Weights of a small transformer language model: RMSNorm before each block, 90M tokens.
Each number is 500 + 25 x the weight over its row's rms, rounded and kept within 0 to 999. Layers, rows and columns count from 0. Numbers have three digits each. The size before them is the row's rms in percent of the matrix's.

# layer 6 MLP gate, 320x96, rms 0.258, rows 173-240, columns 0-95
098:511472485473522543475491506480515505472506462507486425456532537487516485488483523483508477514535505523470507527499522501467502550471498507468476517469532526479497500478533478470466541513479473496475507535532513477475471476481483475505529527470513491473507477503438485497473495507523515544
101:500488525467511491481503465482500507521501478551486514440517504476433496479502534508495509486499495498478497495506565506487489470537460487486478507470508527537541509508486490457500507507471533522526509458477511495526529529508489558517504498464450482462476511526538517505503483522477482542
097:532499506532531541480530488488533492484507532531516498503501525506495458512461486479514532531495508492526495572510531516527534527485495529513512544501479500537513529515518500509514518489531556503514478500513510468507519508546444469452494515496530468516514458508512509468536516475460507534
087:504529513476516488510455532512543456526505528512496521486490515547489508515478511482546496503469497490510525475477511535490520434485500506551471487475505476454496484502437506481450476528519505529542480470521472496494484522524491533502502451488464516495488471500508505474503510548510501537
091:469464492521485488505471496499518520512451435471508523470525478533491536509520528482496525530499511476514494441499493508503443500550515522468487513460477514516524519529476521466484509489495503540533467477509484515508491506485523454523498484496559487491460486481489509488452476467478527500
106:536509451481453541536580509503525484462498472488477494493498537510510491495481503507493491468515488488475493536470476504517475473517550490496510520510492516519500495520480513494520475524545545479498488525441489474495491517478495466444460515471481500492501519501491473528455522529527530510
100:509492509492478520486490485465494495521491503521493471454504505506490526476424561531482497482489485553480522501545516531510482500498507528494553473517536491471483481487539513513467487488521485511507469495485478519466505492493526485473465496480481518543470502497457472584478507478505497486
106:515483516532494483498505505516518455474500482488547452492515478475497463487460552489502498512533497507524489544462535502529527468492495520480551487499534498520480484520504508488514491529493474521514488514467512495546507494484451504545494464516544531486509473493475494476480500484576491546
100:573479487513537512508477484488494505477464485507488508475517545503533483465489530487494526509479517533492556514484474492459471521536490505501495497512490531504475482542466504499493480529452492542468495479493517493531482457514470518485507547473491521555464478521457505514502480460485510526
092:512517517478572505476493526522505465479472523452510474425484536477489496496469526512494536500508532514501509465489490529477500457502509527497469491492515510469503540501494495504537507513521457492486530545493487540495495512496460520513529484504486472474518463479507501486525495535563477533
101:527499493510490475516514529483525476452502502516504497486489483493484497445505480525507570502459442471505497506522510498526523473499472483505500555495497496497518535490482477487556491533514520487541522483504504549533491537532527512530454488530495509496451535546489525480513470501531489498
110:502478466503498537526503484506452497518510515515491527487514553477492538490489470502518538490517511481466521498452536510529477487511514507516504460484494549550485573551491497490475536502499503520483505498527481534494526481463464500498532519462527490484479482507496487531503489525485563473
106:514490495531462497523472458472473470512485516435501514505533500520450493531483515467532436474491503489446523544489531517488510514491499496475489497518457475509495469524538523547495511486523501544515497522522527480513484488554517510519526499515485481502488515507497524483448510521470534496
100:502484544431482508453493475544520491509508511479535477512493456533516527479528478480549493498491490471547499500506520490534537484483514504487443487478490504524556531535489498529483528479519480493468475466530486556497526500491493476479530482478516514485528499473498528508478524533500494494
080:456486520503511460462547465487495477488471514492512546487469505476542487492506508496508519483463517520525515486505487554472471540486528516507500478497475526478524508485495492504495520516534472470464517514449482502463510505504466491488506469548500562484504481489585499513490495505525483522
098:520472496503497465459557484447515508448503524480503520527495512478478514484460518478489491493517476488495509555473508471468469497472497504524473491470489495466516506489471518505507518484503486479482459554498516547459509512469516460489497518473524462524488506514531503496447559532511524502
105:472504504543485544518503504513501480492519486537491509510467520538519492514451501520518502462459510524486521487520521561491507480495534495489497479504545501517519465522497499534452518527455512512524536480459545489515504486495472448496476512510489497534511475515500535557551502484526463491
100:504530507491480506532444505534496490546507483526528497481512530415501537466513504504471516514506492520481499557470494489485522498525493490507510473489580473529520510472455498507493477530513512497511533478493470544519503525506480492482535504532500530526490500504483549481498511536524519492
106:539503488525485509490503535489492491481506490482486514489492555494500498492545523479523483515476493478527533560540479517474528526507500555509524534434498525494528515514522532458467487510511510468498450485513496492453490464487465438473507511498477500473500499518457476510491521487484539508
094:517525484463484505504538525486463473474478472487533538471513488511521482515506506503488501456505526501506522530502520512501547518468521519533532493467493530474494513517462517533515455494494528468445486461556526525492452497533476499531488509518483494554496479508524453506538492474528509491
102:450537515527467480498500499446501477498452532479485509486504497523480513492471495434458511490473503455520461520512474496503494508467485415472485496479513462516485502524510476484505488482502525491503542526458505497490514502520466520505483497471491485512528500485523483478480549509451529510
099:479486491538480514483523563499503549546520490529493499543541533467538483494517474473524536516444488520464529497546433527480481509485506541538529465507502499490511499513519528487468497517528478500515506456486516518477499481518487507489501508555506489492523491494467522518504499487493497527
097:469507456529502512511495489524518493525475462500512494498514495477536490470524449487519509524494518460522523504488504536498510501541542509498481531498451483525514512488541525528535507508503516535510534483513466473495545520516522519552485487511522518467529562493467494495512527552550493536
098:526513485510509518498478498534472530531452492503513529493516521512467505495505517528490499463493521497528513522528499470436522499468462498544529552479500473509480520477520442471482474514491515496495532532533486484452488498516501489458465494480529507547503522498450457495501523538503499543
106:488504526493549514489528484468516521525497470501529532523530500520469510512513485497525481471473507498546464516507452515479486515487446483483517545528475460452485503526481484485550467503537498496501503525474497473502505506514457490558478472480515466515491478506483474480497492538433498511
096:473505501514524509521483510502549509505495505531490525492508511512474486490463481505537488500458440494479497489523459499444564514487508508467483517476451440488483480480524520492500498553522516508527452516514474493479502530490469510481472473457514497543505483489470527527498520478483546511
103:521518499507473469532500491498520512475455504505519499517486511511515448505454505448471485496545508498510506492444516534521493450457521511495494476497522544497491513509496533485473482457478542527476509519441477527467526497517458528505503516516482472465530541507491479504486512523532488542
096:525539506517461507498507487487497517502480491520527502501550534512462494536472495513552462465502501485459475510488452514538455490499519509508487540489497467505502518472437496489500456466446498513505495505525503535510557499512521534478513506493545502510486529490454504498470527523487469480
100:502529484513483510499476510504524518523519502508492479476503492530494481456465503525528509471462463502492456524487484506508510516446489466528479520494525488467471464473500480536486443467463523496519481498488524487532508480503478500474527560517520477462520481481485472505515462516540448443
099:505536470548535500492543533498512484520523462498501477455525505486492503475506514482512528510574510505506478502496517484454501453504468530505505520494488500472521517496549510466525484539520523517479523519480547531471490489527484517499502515505520512499515462474478479560548513548499492525
108:495521538492541536549512466464505506469490503489524518539490521503480475500477453503497493482496531551549473484466542525461500480494508501507491525491471518511520522491527509476570460481531515493503482522497512461462483490477504524482483539474522490509477520490489529485486472554539503505
105:497495517542449485520484487486499479530469472492514507488541486513470481475480443511504513530476483475499468499494501507518493533517495495472500503454488460489527481510504507539493535530519544472495437503523543550476481526493479506514512474474510528434485522500514520494460536510536499470
100:508497471512507508527514519494523479505516566500476515474531519528478502498520488490491544535509474517533516437485491541514492490511478497466471484474467495458482479531549509519473528505567533510465485511493519503484511494483491488480471531483514492492556512525491461501479489545485494444
102:513521509509488452539510551472501518501506504507508484523506518507522474491500504512494491505479458506501512497541525472507481442514455524530534481481493522545511496516517534505492507496504472492487479470515446504456449467477508451500521547551496487501484455557500536528520476473484496500
093:505493508500504530466497477534511519562474522490538458460483532563533502452523426517516501459499493514508515469518478494489533508489496509502481507509500544483517498499504496522520480499513532510504495494499478495514469503503519554502503528539512460522535475549474514439504529505498512504
100:519513505458474526480545504506494483515492492499518478492549461494502489502518487502496502495518559494551532521529531504469538442531507497486483498491521504544486516509547484479502494495545509506489495491484500524518492516445521536510443551486502516464480505532516460489519538509463520461
100:503496460490495483475470487533525480517481441502492518458554500536487470480509520465491526501486506526472526458524509487505500505487517550476518535462498467467498518499526474475477464487504518517530468544509552501485509540500521484509453464506503480531536482486451473501534515509499502484
104:495498465478486526491518478456477485466446528527486522472531504487480546517483523496484526483494473471485535493498488519467496546508487499534522504484502505536462447552468530518475498500535512478494495497479529485478515490536467527476519519523502492497443455496485497532488560509514527507
095:501472446502500519523509480493526470547486478491506522469513484494481468543518459479510493532486516510495473511460558524491515517520470485512477538443466536491479550487482535490507488498491480499502484454518508535479490491479470496482490478478495507513489508524450450483513536530470471464
101:527509462482465501517463520531553482493478530533499503479510496516474519457477493509516521500463470491508515499497464530484513505449467494477489518489496465504498523474477481492460471533494512536441497496504517523515468473477476512470525474490481433469532523541470508512530517477506533529
102:548503516457491486505511442473493464486502471492513505518540490530596500507489524474520477463510477535484508508527492480521473520472498521525503468514544487531518461526509498493499503484456530470493450530514531498491470519512470497470462485505506488544490482498464498491501530515501499493
097:498507493481486475505513518493513504476532482527525457491521511508491494466493497501491528514527531499466492517456484533518490484514531496506491458471519482542484536492521480505525440454502497537443467491472555508495493485560494510493452528515561532520538454490511499513491472504507483497
104:554499503490510545514493536489498479473494483511495486476490509482521534501442478536527497542526477504542487504503492544443532477486524519493498503535497498505532536486497540493522437551491509491498509518515505532514526522513474503474518523521530455501477532521473518495504474495545542522
103:513440495522501492499515520512484502537528489478464492463482524501505467496449497466547468505533541494514460461456532488480465465527491512483490502534481502541574481511503510499472498529472502508519514519545507507541489550492484468498491489504552497500492463473505513499483489515510488486
098:453537480482503501477522519498498493457514500502503555450532491512495503512495498506492502477517498460511517521490483528549499491541498498487499548463513469506487503494477525547511512491513557554512517505486508511525502498525533533499512536521533519498497458447532532466557498487494534530
101:482468486454514482554502490483537493482478468480505492504494516552463495498500525516489487483483452476504467488515464508577499491453485483526500494466491468499533483446494514500474501541489524496478492477518506496489499486500497540494504522491512545472466509520499494576524505473536519509
095:476465548494497511512510487547477485513474501491441445518528500508539488517484512494505504481495500475543540483520482517490471468498503506459471496499508521486463457535481538456507497533500474472503464502503503496495456503539474492485517479511476485540525507475432507472504532516508524455
096:535461509471499486495530486473508476500502513498458490488491529474508482466490491501483506509526472506460504504462491471484482517467490457531482505527469485508484519497524439506476557495524470523468469535518563462455521537500523521522490492494544482486496462485457507518512508467500463525
095:521516460496477491486492458499533513495492511478506520508526457499503563506517553482492538490527513550509523508487487507531465454477514489489521446480492537468483493500483522509473510484500541466481497449473481526500571530501464478528497484528524507504465472492499530504468497518518497514
100:521518432499487476536528455465471497495491541455453508527545493481517497488500516479525491487504520539470441539537499496478476507529501511477506497485488509516495484503518479467509514494535466542502505507515517467510476542527482497524503482488468498507479492545465512530475509454508547502
104:527494499494526505474489465504490470496512580507533524501523508510488477499484483463497513497484519539483478503439505495495522492482474511544524466483507526484451492495479467503472544499516486473494498476539521474477482499431478484478455526493484508475511536450466487481488481485542487526
096:500504520522485531574499477482477472493465476520520496518469519483529498477516512454507451504514503473473500498473543520510499479456441478517474478464558530536483473531502505521480466512534474448517465512519516509465515475498492534506488525474517533503501490498519495521478491524487482491
097:474467486498525526483533479469502524496518534488540488530495469497533498494522457521488527504469490488516484460481498501458526503492517450511442497491482501475501525538540511521541536524480487490495476476511507523494504492475497505432539508479488513488501491450468549500433487489517518487
093:505456526493533499499543535487483489514518497488529395483475535488489491540502495491492556497469498527484529524480509454483517498507508527446498476479502473473513470508497458461500522503468490520515460531491539512482483505493521514525487514490520505476481495487495477470459483493533486501
100:516508438493479528494534490522535484505494492530492512499482475484500502501492502513501511500475497465434496554519468522501512519511506510516495513521471518527454482543501515491531509530463451504537499473466487495469541523505499466491490519503514490502484537456484552531524457440462487501
093:494492518475452512509465495465503473537540515460513527533506510468487488476493498446541532489522452549501493492498482508508500516522486557484512520479502499511519479482472481533518515521507512464493502477523505477475465470508473482528513487454481547479490460530524437488512514526477527513
112:502526461500475512507502502450496475522486513500552495469533463484448486476454514518531524492503498486526508443528485503465488490532494522506493509460505462540495503494507499502528536541513496477525483519486478526493521500504500524477519497474456490450499436520447501524505491519516535544
097:457496489484505482487466467493520483485446507504492460508483503510538492469510451559543509514505499498503426528461517507493510473462449487539504468517513489516504494546466524455547496503538510504497500465486486470473470509493506513456491522489459519483484494508511476497509491492486480522
107:531510504480477474514441506478471478517483456503496492513480523454529496517533495477525506477525504516508492497527516495494466479535476492526495530513481501492492492511514502480530461496468478515475506440497488485482476484502471482496547541526546558518528476541476516515469566530462510499
100:465500489552506535521504505462485461481481526440479497463493531524488517501501521517490489531481513550473518509497500509502505450527483510461499497439508487499515543507522509517528498496492489534469500515504531473459474468528528491457510503501491512501489500474479474533457469436533513519
098:506516492502478501480485532461512497492535482510464497435527492498487497476461525482507535531529572497479523510484524484521481473451492526509481506483502508514543519548502505468470496529487530503442497484520514500507514501506504491519507557489482495501570477516528513535502535490498487545
096:517483514516515504498500528529510521478508509484556507509545514489472508507501553512496492480456503448468502531472572526522501458480488443501469497472493478529452511502503498498519508456519492486497505472467494503528561465529502525519513511479475473488454522517483509486488501540473513512
096:449506490444510483528519446484492527518497482490485513513520493491530520460512528501519510517500493428507496469481503516530532502472551538507463520459487495468513488515493505516528518492517530483538467513513496489518500465465512521477519491499475481478424477497471500495478494450518477479
112:487510492471464500516476493524499490488462492545518503454521518507518480510445479558530490518477462513488467486495541483495490509498531487546559453514487499484509499530501519505519480482582526545532481493512507498489523491506492494501455532512498453490526533500471528512496497494532510491
101:499441471486508497452548489526530476497490480480494464492443526514492449458481510505501497511528530503497495508518504525469498447484527492466502507506493459485525492494502502472514539462518446537485481516504520495501486528498503445478499487485486516513503444502475546548535503486492479497
098:532525497488484460519472517510507494550489541473487507504561519474494508512516539495510473472532471484482489532476519482472453506456527508497472512456488535482533457499490500496540522483488513494504536522560506479495540533494473501516512535540507507519501517507546520513514474524534497464
104:484487519505468498501474538503510513464487490454516495511511483492568426474493505500495484489445479458482541484502487509501489517494492489470514482509515492555456509474471541506476466546495505525486505465483482523547483514467483502486506525487492501502530465474471468484507492487480534448
103:467461480523528504511518522525547528538512530501482493502498506519523485487461474527512525545523517489481487461522506529485491452536498482531473506512521525494495495492465527438501500525531524485503551503503541492505479518455550519498531530523513491533528514553478483516495482484456505480